From a checkpoint of a small transformer trained on Wikipedia: vocabulary 8192.
Each number is 128 + 24 x the weight over its row's rms, rounded and kept within 0 to 255. Layers, rows and columns count from 0. Numbers have three digits each. The size before them is the row's rms in percent of the matrix's.

# down: layer 3 MLP down (transposed), 896x448, rms 0.0703, rows 532-631, columns 128-191
# up: layer 3 MLP up, 896x448, rms 0.0982, rows 533-632, columns 128-191
down532 098:103100116146140137141105141118104138108147164144157126127098131139167117124099098110138161103127128147145137158121094115147150132157140137172127111095152108122126124112126111110125163165150143
up533 092:124156128145130170146139121147157119132130121132131135109136091103142139127109152165115097121120017162121119121145133094087089115127113111158149121139095132147116123122128149134135116140126130
down533 090:103131110126109127102136085147130099135088160134111152120135131129082090138134138098131141144156133134171149135147144118109134152160153119114104136136097154139116137093165065111095156137128094
up534 112:128087129114084142120118090132117144133148169114139164085093113127128160121066123124125113113143125136086108127162134152150133197100147113126124183145098113129174160129106150076190190083131131
down534 112:160127122144121099128171162098124143167106136135167132123128140107113091098094148123121140121138087110116165153227163088107089107120146127110092138160057124095122133091125115121086123116130197
up535 103:091149133120126112142160158117145111094154121123115101181169104128111123078129144167139116137132113161124126096114154124081130139114174126160085141160084194130147104102116095073114142157117085
down535 098:112100135140178121097121115132158122121161132142158153128113107131153138120134128120101129085130123103131119147134124106159163125127114157179140125142134119128162149135178116077132131076130170
up536 085:144110073151154138085087120125109107102136136148127125158132092116156108091130128122108110103158164123118121138136137118124137162090097121162169116142151106170089167052121151134160142132149079
down536 084:127160084130127139159136122109121107111143136115111142164123145117119133134129111121103160148156111175146207166157122099153089137105133111116119100134089137131151142130121133084117147115092156
up537 093:093137123128136096102130119125139149147176145147120132080126125148132121120137138122143107204142126157104145079126125139164160135107096123083138135098154131068167124115162134122160085109138170
down537 098:099142110133109127130162125127116155093101155150101142111138175111138113113140118114155122148115125118118146134113135145137127148117166105153142095081125109127106136101105113139112078159175162
up538 092:152121135159112106147151122089148139103105104146115127141081180133139158151155161153164136127092106134117107142138108121139135145158174147136129098094081164116129138134110119115154150166105202
down538 090:119113113109141144097148099180126078130130139117175145078163145172102139136122202153116126162138124193100145150117108127110134180089113142119109113134147132141156128130139086138095108141124157
up539 107:141115148150158141103105169130129107130131106080117124136101134100140134165099146144103075127158135136139174113132119153122144171113146205128183112186137133165128113102143153162099134189120098
down539 109:157090123174144150142110166142129166118145108130136125109151119148155104143087116133103099137172149129120140087149109107095154190118105163133144166176126138162152103129115157139101125094116132
up540 108:127124084143129131131157093126156106103110111092148099127140103096136105156168162092134125137128120164083125116157137122113151143099116118114113112096124141131142162118170131141122137132111121
down540 102:086170182152101137145132112101187088178138117143171141153119146132126117125121123168148137134140156123128132100149131166131100127134128120137131147134097126166135127130172106160127112100129106
up541 098:147141098104141136119069101153184134184123090177149124115165119079112129109133185164118118110169104109121129122145095148119135129130156137138119189126151132114122143138118099118125120139097102
down541 096:131169108096146125099103094089114119174111116117124137074140121099112126104171154126158102114140140101145126142125114172128087163092173093160103188124150115175137167125174157170123113146118134
up542 097:101087083137091090102107143143146160111145152085160113118104117113146123102157175146146096160134133126131187168143168154122140108119106150109099110141085096132138114112118155180126121147134100
down542 098:132147159094153122118113141150163125124149131103111122105135095119160114171116142147118108069123126084181176127159149117122117140103129110094110134137156161081171129111093110138151152160154164
up543 094:148155130126105124093109121121138115138109156126110114108125109166088113101128116129091109132137115154098134159117149111117123115168173132108150146107095180085131139110148129097127116154177112
down543 093:123162121101100138136135125134115148094120135146066139146166142125184155133122108104103166099160153158159085137172142098136119147154105123122135153131130105129156127112165136177141129120150139
up544 098:127123124145119126131103129139124124149119132140136121161100134083091115112131086127133142152089161127140095157120143123120112151149148131133147098142081153149107132125118145130148116105121106
down544 094:118092111122151138097158190100150097131105115130152120168123134123120115114153057138129165139120162142117091109134097092132175111098124104099163096157114168129112138190149064064133121133144108
up545 086:098155083126144129129130150127157122175103151138100111098103174133163183094120076143117099123114156105126102120140118138114183120146083120155113152100124120125115145154134102124130130135082104
down545 086:132115101098135161140169114140143105104134145150095132113097147117105149162083095132121117127142144107133105103124089128120145162106142140160142167116105117089101104117131112127138133106139162
up546 092:136148126096126098160115177167096075166155122127095132114124169102108155138168108140150088095153114104128145183147119151089125130094163161108160106106132131089178134116102139135139122130130098
down546 093:123143096146165092142127146164127098128128131139123104107085135119133161161131146065130136143159072132149148159130132129132137097156136114120129147103134076065128156107123175129113087134152137
up547 093:150154109136145091140088134117114125127125131121170094138166129145077117133102131097147096150146065109115137093151183143112127088129117109128203165166162144124149163121134150130133129108128108
down547 102:140156104097142117112096133153152163110101135135136123164138133170112077132140122110129152140118096157135145138113123142094193119083186155131114133154091135142154161084127121126115096135122128
up548 101:142154128099103118112130134080135139180132111155090133110132090138125126102121124141128148105088092094156171122113128129133132126141126174145160119140118120067162120104118122105152164157125120
down548 104:147103102126126118134143124127120133107135093130120150105087078121152126146100110112120111093085134145147117156077125138146113031125138129125141148112144146103159098148169114117114136157122137
up549 100:145092086109163136128189157099106101061141131156141146130106091107146089155123138126112128105116128095114145167149143129138085136152100152134123155163130110089140121136093131133133147119106142
down549 095:137129123146094114182105139144128109144091144134106109134131144118146121148122128097117165120172073151136129126118153145137151177099142164130109136132102098144134097104165102120067111168157142
up550 094:134143114117162135087136114158059109133108169108158110131127146098090108080165087163130117139134115154129119112093109121153155160158168143137130155140135122122145112122120127101128150162139160
down550 098:156133125103124134123106142091109096122079124093129119120145078128119120121140111115131091085141139093114121124154160145146112119088167106133065122146161085125158145134169102144117133112156123
up551 089:094110111129108151109090126159141108136111133130097106107131122143119161105127137134158127128124143084093104123114155059131128162093152143125155191068127165118087126117112140113128135146132121
down551 092:117128152132142100116131147121119135144178091088137146165115146130139138148147118125159141130105151129140118081146081109159099113128137130147163125096128168145126105101114132098119086101148121
up552 107:152136125122157138126140089098137155150136135148134166141153111163141128119136137132119138124133141136154126161161095121138173113119119155145161135137168115093125132121052160123113129127076097
down552 105:127175153140135199104092130140093104150115100132112121117123100136156101160119113086124066114117124130162063132172118153111098134135110085112141106109139114114134135161094103141163121092087138
up553 102:107125071105135145129078142155115098172151077115148127147106093122122161148099146117082108112140172090125099154092132139115137134151132084143134171109181099124124115103131136144118160116118128
down553 093:127127108124168120128111153142157174144148151121147133162134101157093129110128155148136082139187106143091105071141127141179119161108136142177117095117128115169083108144082129155134114139103119
up554 088:105146147155118163124156147164154100093120146125143127131116133148140122107140121091142178122121138104078165146106142112138112125128151129117106122072160150102144129150159090131084164110138150
down554 084:151122161088139107164108148124126161155167086113068139138135091108157126136161102156144104136151147142177114112141121145137138068151136137116104152141132103103107172133094163167124167189134125
up555 102:123129146143141130164132135137119119135123132139175140117129131173144122157126133106150111115127115114136136098138127099150166110128117098128129112167153119159089137158131104123135177090094116
down555 094:150070098146105127144126114136120125122124122051119154103076144105087137114133108155158099101122124164181123136135122119165117110100146130114138155097142097154168125120068091131115124141088136
up556 096:099136105132109111157139102102128141134106120114161127137135091077126131147106168153177112108127121104127109165155160146164099119165143135108104089145133135167138165124120110091129106139091114
down556 099:135118128119135099139135119121127142131082161109112124094155126139099097162158158110146172107148122130114117096149153116124104165167141141114076142116186070139120185131094141129147129134099076
up557 107:124128111114114149147158125121128116167150104159132145169159145100136080102164125117145125152097151124105145094116117114089123156128119159163178168134127113131134116116139089100134130119162113
down557 103:119145100163135125197097144112139101094099151131118115132123116134135130168105161130094115112165147142145115147120136083111123087152137072126129135146149104145120152145129136073114150165135143
up558 098:142141144148118139133091140134120093145140123130109103120172117052149082096155128143152161144122141119155127090114129113145162141106136133074146134167131142129130103068119078130125112148136140
down558 095:121110134129156113168150130140142153123131119112134176163097175096178087163134119092116152096133127160150095127123090153173103160124106091211076105138099107137127137135134131119124121121196119
up559 094:134140117117150120075114139108158143115134114152131147135144115149107136173130121158162111084122091103105136116153184132120100107143130154090132142150127113123138131105115095168123112144107132
down559 092:089105126171104099126101137127107123114148119108124126162119130191110081105107105129137100109120121136148108109139153112109128111178120125077122166097142103103098156111152071091116150123100140
up560 102:145130096117133155120108163106125104112143146129162115100122119125133159118105145167164137133133087179118154122109090142155159138122120136077134125132136148073134128071130092167139140162074147
down560 102:127131140122105120131126158125110117153123140159126133117125137095113172129147130142114125103113122123184102135125100147104090079095127150096125104130124143082127102146207128127152111110154114
up561 093:124077146137143162156136117148130119106130174155102149171140100138102158141104164115100131137175059122121097135119144118089120112112160122144133162120124125137130136142155145073117108111144143
down561 101:115114126120147156150148116138115122131153126181100147152154137108145092141150121099062152140152130115144090106129102105120099124147116140138073198119106093132129163105144121116132126153127149
up562 094:103108165098148158135146140120127148132117139110134108138100129117102131178141109146128136100132121133106134136116102128130149140185120080160122105193133133148162114099138174092140079101156146
down562 097:117142158094120097158143115135170130123124100126143122129141103143142171119107148146146118142155128115146136087134090110104145132147114109111129126118138123081148105138144113127133143089126164
up563 096:121131105123120125119111117121126139104139147157150084124109119086137134141164139147150101148167195147097138142123175135130089109135119135142153120117080145125073142083141100159174111078132164
down563 099:105109135136143116127152135150148101156123112125111114183112129146163125152141113160135103131148159147094146139095168104135119122118151140186172105105122126119126168127106118118151153115146122
up564 091:123064170158115123115095103168103103142140142092098141157114144146147117138126167126139127110117122084119096133126141106170087095119111135147115128123112100127087113116138116099178096113091142
down564 093:109132143106087137111096131135140109094128170135126163110126179146120127107105133142149137095168164099126104167145108152119105174089141147141133126099145088098134122126088116125155133153124147
up565 111:163145144149130151110149114117152121139167177130114126121157118112167113172110131109125125110185118141118156130156162122103128109097116144110107127106102129081137136144133131131153136084152124
down565 117:122139136133104131101093146121116132121107124153094120110141122145133183143133124098127124149135115113094166126119140101135143127125120163104155118150140097147107150141135160092169116087132090
up566 102:109153162147127118085152097109097136131124124126090107161116140115133152109166142136175149171169139135086135133109164148131107077082122116144113125145112159118130133131125148093203106118144183
down566 102:155102175122130115153129126125146139092115131177105096134163149146111152090147113127148151069122159120112102116152157140143133125145128105121097116113120139118126162141125166150155144093126161
up567 105:135163099111182124144096122098148133157148147126076143080123165128078142118144131148091113151118136142128107123185144085115142150151127111125104125118127125157153136128135119100096102114139143
down567 103:126136116134127110094110120093100138125138149125113105152139158140130127091104120122103171126156141109149107171111153100134090129135097106125132099146155093159146149162123135146124142155145106
up568 094:155112155101131125134101147147161078148106135124117081117119100087134129160100129166051120100096132124147153121125211081093142129084138136132148124155089151177140087158110110113128132093118155
down568 095:138141160094146130161135114176143131142130130104142148130164139142095139118139106134148132116105130117133118143119100134110151108116161108099145134126091118129175166125103134149167114169134144
up569 102:122134109142129093144085142167119130108122076193167145146130112156116145137128105124140107146162107147115104121125103127151105127085148171131138123137147168126148105107114115121147175123152115
down569 099:117090081146119116126101166092115121111149155205100128107106185104087121157147099133142117126098105096136095152144116135125107146105094171114148126139155103123099105126130094143155134103110095
up570 122:133130128101138104177157087144139150075142144125079115167139104150141161124164136149107142174168060134127152169142141170075147149134117098142119106117140115124160125071131111126141125178148133
down570 113:098095114124103095129132118113097131103113096148107128139099118135164116129106115129153173118115144054160135139125108141115143114153144098138156122080109112115098104128135117094171125123109176
up571 098:112162127138109146097108119148089152156164131121103121144106141170125129096094157126119104157111150174104122146104170160094119133136144127117121149128092142108134131096049078138159092146139107
down571 099:128167125125128159112098146145141125164152091146130156150192136134149155142155162163121115144095148132158080130107156134096182102123127153108085124162129069109161145121142124131161146128130089
up572 102:119117177175140138141139118108124116132128162120107116121124143103139121134130124159126121118116105137147099111136107087134134124161098135160125134147159146152110116163114184150132125154115131
down572 098:143114130135138154090100153147109126131112156152145092135091131066120124129125123150132116097102110076104125111152135124112181137155082148151171132137102104075104101128123135120127165121156124
up573 094:156137154091095116120151133070139143122136132166142104121153167129119101150156098103104115081108103168156201110149135139138116082146153137136098110126113208163100103141123128091139118140125180
down573 093:135138118142111101136098126115132146126136168133157087108126155136091097103139124122115129094125094123116130145152097107108102057138100083093095112087117116105112106132130144140142108157132083
up574 100:162102143144097113160108140156169152108124119113102143109113097136124134140126069134135134142152149093073112159110143121086082104175135146139146088085120116138118125104135110116133143075155082
down574 096:116069108130114136138110089109129141142151118129069146104124093103113106103127138121137134138143145155159159172128125147118183118160097126109103125093135132154133162116142140115142117135108118
up575 096:136118154159160158089112155146078126124132206108086131158129134160129089152118121155112100147129141107135138117091127131084137143108072142161083096123150105111130154140152153127125152131139089
down575 097:128099129113142087131092105171146146131062156097129117155140154074107111117107129104140099127152138140124139082130095128164146148137150125085130099131149166106128115120121129154150135121146140
up576 106:123121116143161121147146090139107082112138153130131108107093145158126095103101130145124112122154146142095167101137149118082091145122141138140104104101160138140141140118106136126135139133104144
down576 110:190141146169147120120116165108096145103095058136103115093122138121157177170158125123101129129132128128088155126098121103142101144136127111116151126166107137110160118117128128122122160135118161
up577 103:161064131126147114151104125120129095168128143102135139100096129103149178093118051131125142137165094130100119128129113130088095117118119131137140113119127181100106166137145114112134189109164106
down577 107:116160133129187102124120124138142132172149130127142128116150141132163075109048059109141144131135142140135133161104138125111110149159109102063100151144148139078122143120156128132136155098158113
up578 102:102107119123116150081169115127151151103158116105143093119107109116087145155095076114157089091127120126158107116097163109138102129135156134152128080104135164121108148124148114127149111142103164
down578 098:180099165130097147116162175122157093146111111121167100114158164112117085115171158155126110111131158149114126149115106097078116141140114121128122123097110139111151165142157085137124177139135069
up579 096:182101157152155145151109139153191121104117100091123139114111129106144090129131156129143127184140131138148102126118093164134138127097145098118127122149150137116117067131116133145158097158100142
down579 096:097150158154082125149094110096146118126137152158104143102104177133151138137105127167160098203148133121146140156126134122122156084122098115118108138113150121152145160148155139134127129140115144
up580 097:129123144122147127165116093101123190116123117159132107139112103137132125116118126148129143155180138124158107148152131118113103126176120115103142149145076144162143146160157116153105085127105094
down580 097:144144125123130139125097080134148134105139123090134179117170151105113128128150169119145159142135148113179129182174139109122155101172150144120109140160128123186112152113122141133128136095129101
up581 092:078136134145148163127139106117094157099138158108157104154097086137132133132134124115142129141091125088109167136184138110161169108152096102094158127127156153153132099151100132148136203117123154
down581 090:127167155114125106157152139113113125114132076161097139088090128137112099131154123117133106088075142135149152128108119088166138096128118086122107136122162129116111109124098108126112150139153124
up582 102:149102126147108108107170119134145100112104146134093110116109156136154172153083135081146174141117124102133170175151133083115122127133128119129128114171142128162138135112086145100116163101100162
down582 102:115163170110170114194130161128130114134154153109066146140091151154091125135101125136108119148146071099111159155112106105097116115103127141104095120143131124109135095112126111088104117119139138
up583 104:182082138118112192109155115157109109175134154152112124139118088083104133166097123121149109116131103115140101129164140134101100115128085134120135121103084142074120136118114123117146132106081110
down583 102:128164149144136135160120112116147124101108124161128094170117115142119150138110123110128134122098111083126093144116157145163146114158168144156124140123086112118103113129127112149109096118145114
up584 100:185089121147086097134160137149101125113139160094102180112127173155143134098128132137142124109115107109120109124181133166110121112145128140141164111139121086082174100098163139139137131119103143
down584 100:112177124130143109160137157147103141060155167092181129119190116138148144081106108093102130114127104138095090145125137138179123082142121142103141099107103138116112133111131107119109127142113134
up585 103:149153108156151108119129120127101132141122120159159109081143079157107094115088158156070158125102119143132102136138156127128148156085131102109111110163097143156125143114124098145110141142120173
down585 100:118108133121106118091140139139107061096173108134117129157108138171144103108132106171149139138112131127074134149114127128080140163141187179134122117161132143135128172131168129096106134150129141
up586 103:142164178109158117117099127120141163138127102116120098146144125121119111119134123145096145129116150129084112118158192062145142129148150180144111164176121100108092095103117163148102131133153149
down586 096:130083128129146126160120094143162141122150136091143092149079150108097140130180147141142102142123131180133159120109082141074121148165126118133138091134104127102113180120160115118076153113112110
up587 105:112147162113071111150129155148154152146104142156140149112143094169117163131135127129141162126152135127126093092114129131121110072084130116140141123144145141146104185122122110138172119137155185
down587 103:102161139116149095118120161170134123161107103107117135131125120123170136131146138122103116121139121158077133133089132124120083115140134089132103124128185108101139118113117112108136125149172163
up588 100:173152117131171162141142157129113098172115140143123118086136148122127121137163144146135077126142138125125095130122120151128159130127113113115127079129130136124121145114145134124104106079091137
down588 096:110147107159137132147120116120093141156101113135145136165120124106146115116151117143135116102113166057159127130142136171138123134109117122144144123100121144129084139115123131140108127120124149
up589 087:141087168097101091131179120123141149079125133102115147087139141160108096170152132124134126193162088114118139120164139153089127137132137111122103117103161134119076135140149130157164085127216163
down589 087:101114126134121111144175135153174101120123137134145123117129144136131120122120123146129106117132126105153165161096141120139123108131127104115111129151100154123130112101131157067135126117145142
up590 099:130123131127128119133137163142143109084150124153115157138108148133130118156149061148120093137104116146168144167124125189119131119190085099150130111132163164173138142150124142115142162140120124
down590 102:126141116100112113166133152110149098104099085063095093146132161108141135151104086096136133125106103142197142151107100126150109084141112114112147127122155094156117163162172080130140165167139127
up591 091:158168150117122128097127143123130140161125118134154109115164111149100153115184180135162133131140139142125093130139096139124105091097128143140083158096156147112143145094154139139112110176143116
down591 096:134063180114114127088117120115133119141114126120100136080154125110147101151168133097150141136141116122083080123116091109123140093120082095111122136134067111103102131145157118171123117169150108
up592 102:109074149149153158133095106146143136142128142099117210114128132142127133115137124141142087118147102160161075121137157106118155108120138148168139090110163125121137107166168173177143115116179111
down592 098:130126118122153130161120149158090154093129170135138143133120168150128147105138131105148108123098079155117118124107110112086097120115128108134126100148170125123123165130159149122122093087152092
up593 105:131120142070110140161149135134113135111140101186077112167119134123145115116106131138109113133130129101095112090146093149078120098113126108164124116159149116121129133113096155087099130142101169
down593 106:134141118119106099114129133117108117104165104106185165118139157143129136112134131138145127106093133111087136164109145156151072114150172116104116152165128146153147176079185130123105170126090112
up594 101:111183065125120130163162118162123134154135129145113105161101105098093122134128138147104102094135102127125124140141146124095125124137110096137099113135122127133158116115110159156131114180125102
down594 099:111111113135088128187141102177093111110129061160100110149126096138080128095093117136100102087135105174120129136089102143128132134133153116188097106095116118120124159149141134143118140165124084
up595 091:140122110076140156128132158173129130106206132146140159107114094167175133117110148104132087156143196133176130115149153092096129140156148117099092070150167109098151132156153119136112140114120136
down595 090:178135095148122085124116108129150097119122114085078166104161144141102164147120182113102115140094161144113140101131156154159141088135118179124137110156125112144146123155156101145129107113152137
up596 103:200164125155124095134116146162144122120123140124102118134136103078122107151111135128112131104155112125105139152180113144117141159097128146149158117146116127144133140077124150096115189137126138
down596 106:127098105168124141090111144113113106088109132095146129155121119136104104144118137123129115149168152104146136142120115119154095117104129132167096120096119112163123114077172119157161145165124109
up597 102:173077148159131129113107131135136095134139119138103101146105139157154123107136129118126104094115093120104185136118128142114125122143117130088157139105152148077111143130150118112140102096152129
down597 101:144126089134147144097105116114138079080113140171140101153105140135141161129166128126120147101121162123183151130125120157121125126095142128124150138126119159039128144166097101095115099150158154
up598 096:110138114154131127139040155141142122085132145112134147129083133117100138099164091112139117117153104127117145120112158093133117099115138113125087126084106137114146111111145134138099149104131143
down598 098:132064145085078122178123102125150126075166115122139113143159137169155179163119104123147132130132152149099109182120155139149148155125126147121128119160101150080124161148095129130121117137157137
up599 099:123197120140091139124103113135152149153156136142126171073135104139123118162109086152098130146134115115119107144068124102114131095101095148153150104096106100141131158125158113142100149120113130
down599 105:125148172170099106058145126124113128117112156137136175156104166166181102175093119137103119089119101130124132137122184108097113123173123135103129114070156128106133155122116094101140134181097105
up600 106:148138123123137143133157125167142120144116134137108095113143126135134087128137077155130125078121069131139128128063118131132121113188128125114173115123112117117111138155121148087147121143133141
down600 106:119112086133148114128118101132109170163118107121118047149148124160098078095151087147126118121131112107116146130087106089120135107128149134175103115131147125109153132129101134136107169148174103
up601 100:138119106158112145124112166143100072156126093098168107136083106167137104147092133118129160122145087097132113124138115144134099125113138170097126129134137146137108098099154126109105138130137148
down601 102:099118188071140128129113104144115118106105133108139156174148140113136140120132143142144132156101149097120138124144154121124107174103135127125153157158136154138119135150129143107094110153150112
up602 082:108139168134109095150123167129110131170094160110104120107167151104147117145121126107153155093143099125112154088133163094154220125125154079111175155133127187099084143095091141143100119099130149
down602 084:108104122113122101108104168149121158152141110120153131124177113113155118129129121120139120126147117115158110135162131177103124127140179152110158174173155117134088149125166136120146130098155167
up603 128:123108134135103138111090151137129152140174156120141111139112105111136148140118136139166124132161168137091113135125145143157168158144101109092140134082174103131164131094098115109145118180132121
down603 121:097120149102142155116160122142144123142125140103082084084130111114155130149105151121140109153107121177120121123190100135126122095095123131106124109145206135118142123092110090117136112123116117
up604 098:127117133145176112147128128120113146197160130143123112164107118155154123170171144155132116088134102163108084167139153104115144170131114164136125141164112123102205105103113135096188152153116118
down604 097:102154101140058111141112128147179130140136146164101115148185151170158124167161157136129081116128155136129148142124129110094103130153095120129088081124137154153137159134131128081086126104145094
up605 115:142146128119153121122133093117131136155136097108123116129165117121113147135104159101151153163123139091096153136140108163126152157121138094102143133135124139095138105110126138112123100135087126
down605 116:154157145123181090134164126122138121133106135187153074153156148163125175092114143104130136151135138117151174125174101134134151144128123156150114116130109165146109147141146085110148189124161165
up606 114:146091146114150091103146120140107119144128120153091116091139129092110120132132121105112115109130166118139146095120135079124111118148073156076094148104148127158154121078181123160130135130140108
down606 111:107120143126156159110143141138090108128151098145155125080130139097101106133155058133151132147103106156129099142179127104124143148134148143088116155104174168074168109148134164105113140141156108
up607 102:136124131105124117167134144084151126158137119103151139137159139122154122104108135133108126119088127126165116095101146106128108123172114133142151096171082138180131086108134129111128123140092139
down607 105:135102068118098123095158131143126176125133136084123104108143143194114126147113171137143127096124104098111129100088144133128155103113051160160151122118125133132126124103151121132132125128118120
up608 101:165100152134130156078126098077127125134109139153171135126129120154152134147136139161155116127149102124141116124126133133141169092121102134147111125096120137125091161168141146154135134148175125
down608 105:108131077128132130163122096104135164135109140122086156118150156074142118134151121132176143150173120134134108132113160142133110138146124107152101150124109161104169170178151134115125108157110126
up609 097:112147124144098143142121119153113118150142116139159154110095144111128134171159152145123117101155098122099099107167121162112105155107115147101137094145081142127155132132114089143114108137127153
down609 096:066119116143142070147087130111182143127143098158115141135108127088107135104129173152142125140133128153167113143166132098147135152107118112168152111152152120108124124150125113121117126097117119
up610 102:140082138141115153126158120198120116164157156158138183117146106152126151120124126143153110135125094127131101154128140118142121123145087116141127137142139109122086124123156120114171113108086112
down610 098:193111147112130122109083091122126155128136126142106162125133109135153138130130151155112164160129114113076137122074097110167156175154129076150167101117128156158112148148159149100118104155103103
up611 091:128133135102112088121097140096127117105105146174180121112163089113145148190128143102112074145120130096101141090186163083115154128145149114130136128146142138180145099110114122139102105154124120
down611 093:124134125104131140126124127153143139138136167141054080137108128136055115128096123100105125121162142161141147165138136142160114138106124133151148119128137136138113136122112133110138117130153128
up612 090:105105133119181144111114160145129155093129104148134084141143126121080108112130127119173079112122066098149124165122123120077133126133161138120145138119149143144136137149095132108152108160134103
down612 089:087132098146104156111131165116127125102137136140143113150119067116094111137189129094131114112133069129117144176130127096108144114139171107095113109139135146144117117110083092150151097101150090
up613 098:163127111154128119131145110162126134106144091160132121115171100125107142140139097140128163103149129136126152125113104136098140130122096159169113110070077167126167144122126111105108151159102160
down613 104:151130144099106153119148077098127123100153112138139173131102160105115162096107130191124147127114113155094139151109154130132166124139078108133121113163128118096121074125111169154140161160103183
up614 097:108143104141122143081095119139129107134137134150138125080123167107132105108124120159162094153145133110095175093150120095091093118126159093125135119093112130121090117123104146130148080100165120
down614 102:125182138122076137121114150146138152166153144138154135120105143145113113112110143137116120108109109174107127162154151118117146140164090143121095182141123112119061127133111170151099143131170103
up615 103:141113118102167118152175143152112147127092140095142119133117151127105114143124139169132126125151154150110176106131147123154116118137132130147068112113149134110114116118118104130170153123121130
down615 100:155171133174090123095057105128116116120130110117154140146093153091132157114168128090102101153104135159148149113093131141156075089099138104149135109120111113107153121130151131179122153116128164
up616 097:118157120166111120089139137133163090153118142106138145116169171101138142127134135157139133133153149151194099090128110157086124115145154109079134076141093119081147082109118097172184149154107113
down616 095:119107112150119118120157124129151137146117143123143130110132120108131172106116137117143126145164100106116113109093151149087118115148141103167108126103109157108124131148145145122091140150141115
up617 114:183088129130142166115132145140102091120127149119115116143135146129120157095119114145141118112133169143127104143161164124096165125161126088118175147177133139130126165091166107130125121152123150
down617 111:142106179168143117129194112114142136132124109144161115160158142140132147132146132133125122131103167131166077114107152089151105131111120145150109181153146091095084102144101122093136136119150070
up618 097:137168121185150117122109126134101171164128145109140124118117124139095126163161096170121149131119103090157138144104108110123131119180149122125097107119085158125138118160106145124144143112090176
down618 095:103097140108126132124120141114147185106153160088119126114118130120151095087129129165164103156141128105147077174134091121069141108081126126140090103122093129121129096166134085139177155091113129
up619 112:151157141143167126079134129095088189130132125091082058137160146112139104145121161122126160167165096147169107056144116117122144110092145145149123133108149136132126120114131123113141126115162127
down619 114:155102127125149117153116127150174129142089135194123110168219099118098103147178128147096154153152148144130136162190129138170144121106124143120123116055133125126136101146119101101153117118132097
up620 124:108117164116134122141113087116154157110137126137119078097138136121161123125132114115105124126149109111138144094156101159118157098139105127184134151124128142143173125163118150176113137139117107
down620 129:113117120102116179123102108107158136118090122118172110158099122098156131148110168135111126138136122128146131108144143135155135140137127132169102102105127158150120137143099092166102161139142109
up621 100:140148185118119100107128116126128123134140129128127133104125091134108121129129163134143110084142119082158145119163111155107152087121146104127109105125144167156134077108123108119094128098129089
down621 102:092119126108152111139160117091124153133150128121126110134139109120137088151145128101142104119141085133164141142077120103122127112110140139127091134172138120173152091097125148110134093152139108
up622 101:162132124124135116095113132127087174152106130129107090148157150137138132100144145108147108145124161080180138098123160130063128119179121093156160117102166134139101128111133101118129120100095135
down622 101:143115132148119137180146125109090115141139120173070137052108146146122142145144154155145083083111136138117116099070117119105111125104119151130122142105140135134130160118129147118090111108158154
up623 093:128109149124180164079141074155134105141155122101125138137151163107108149126125114151130121092097120106179181108136165117129113129168102108118101200118151131122131122118137088122135158136129140
down623 094:151128145124112156150071119158134098117154117115106121127103106113120101146104142121116125126132104127164112090137121114120117113104142155147137144124142117123139127114169117122117107150114135
up624 095:120151102114145137129114124103140100112134132101130119100176118168135196101148130122140110096100103139093108140112139122139119123126086173107140109113134128103117120123096153126121112151177145
down624 089:121112113130136100136164134124100117128090121128141091095092154122121166136098151125104140110117141105093141114189101129123106144132143105100105146108114148163148182137140124082127184170106119
up625 097:069091133134126165163136122085126111110147117178120148099131118155129126164107144122163128128120138109126073134097110116105094181102119099118118114139133127165120119095114122120111171079127159
down625 096:124141103180107123168081111120107093148107110094147147102154154155182125149162112142142065139139133152110121137117129130110136125103155175068130167115127127122151141100100124128112113123147127
up626 103:136147123127101167088145149132159185140136124162135143151110107101173139106140133119098162159154118139137134162143107144095112112143120106151091105162146117150111200086121099093128104131153172
down626 103:115130160101112145112167117133134101171092120131170118130131148162148113087120127123126170135122118102144118129142102130151159156120085157117142101139106169104115134111142132124126123108102108
up627 110:143117126152157116167135157119144119172129104147160132124179111123093150146106062121127142132161101147138134147099143110129157082131134134118146086096113145112159102102148135082163115137127109
down627 111:145131093131111090108120154117149108114110137207138173072126116187111139119138118147167097124124088155191144128130145138154105167120204143095073137148126148160188185112158110112103116088090124
up628 096:149134150172113142097106112176120112100088177133117136146106141093119125110144111145108106127124155078107111133138090169143135123118147108171099151067146122193132105155126145105117079161165105
down628 101:153112134122117124124133097146100102141093130123123138160141173136136141117160088103171114136127160083147113144127151128156130048162125103165182104082110131138146148142148141117090082126119131
up629 091:143102111117078099090106131129128145127160162082174110123132107160100142155126164113151089142122151111151125087090117118141138111145152123094106087104114094120123116137113095157146105136114112
down629 090:108155098147128115109132121204113129112141123132110154173105150120157073109105148083155114084070138109119112156097106123150126157095082110112119171117137152156127090106110131149124069142129168
up630 098:149115152134118097136117166101135101120078094125117172102106169124116128110066139127100142102143106134108093103114122068134154104166119147138098135150133137099102110139147101180076131118136187
down630 102:133107149133122142142157191136108179126178143135131129095145104135142110130101122136136124126099122131110116109103107150098124128141101133156162095163146136124166152082126112146139133119142181
up631 094:157145123119132122119120107137130152155145107135099174126116162134111145102119129105135095087121137124137151150113131188131146110114090117178117146118121135170140141115138157152135129139144123
down631 101:165127105115176133150155179141123137140148098119120140116120115138128172135117076158118105194103139130079149086081128158150127122167130117144110147141142104119113142142152091124097125165118096
up632 100:107093095108128105131138130107131154112176140131106070100106119140125126113139117153141143127136150093172132131128128153155134133198107149158148142127141127162130154096110093111161107156134118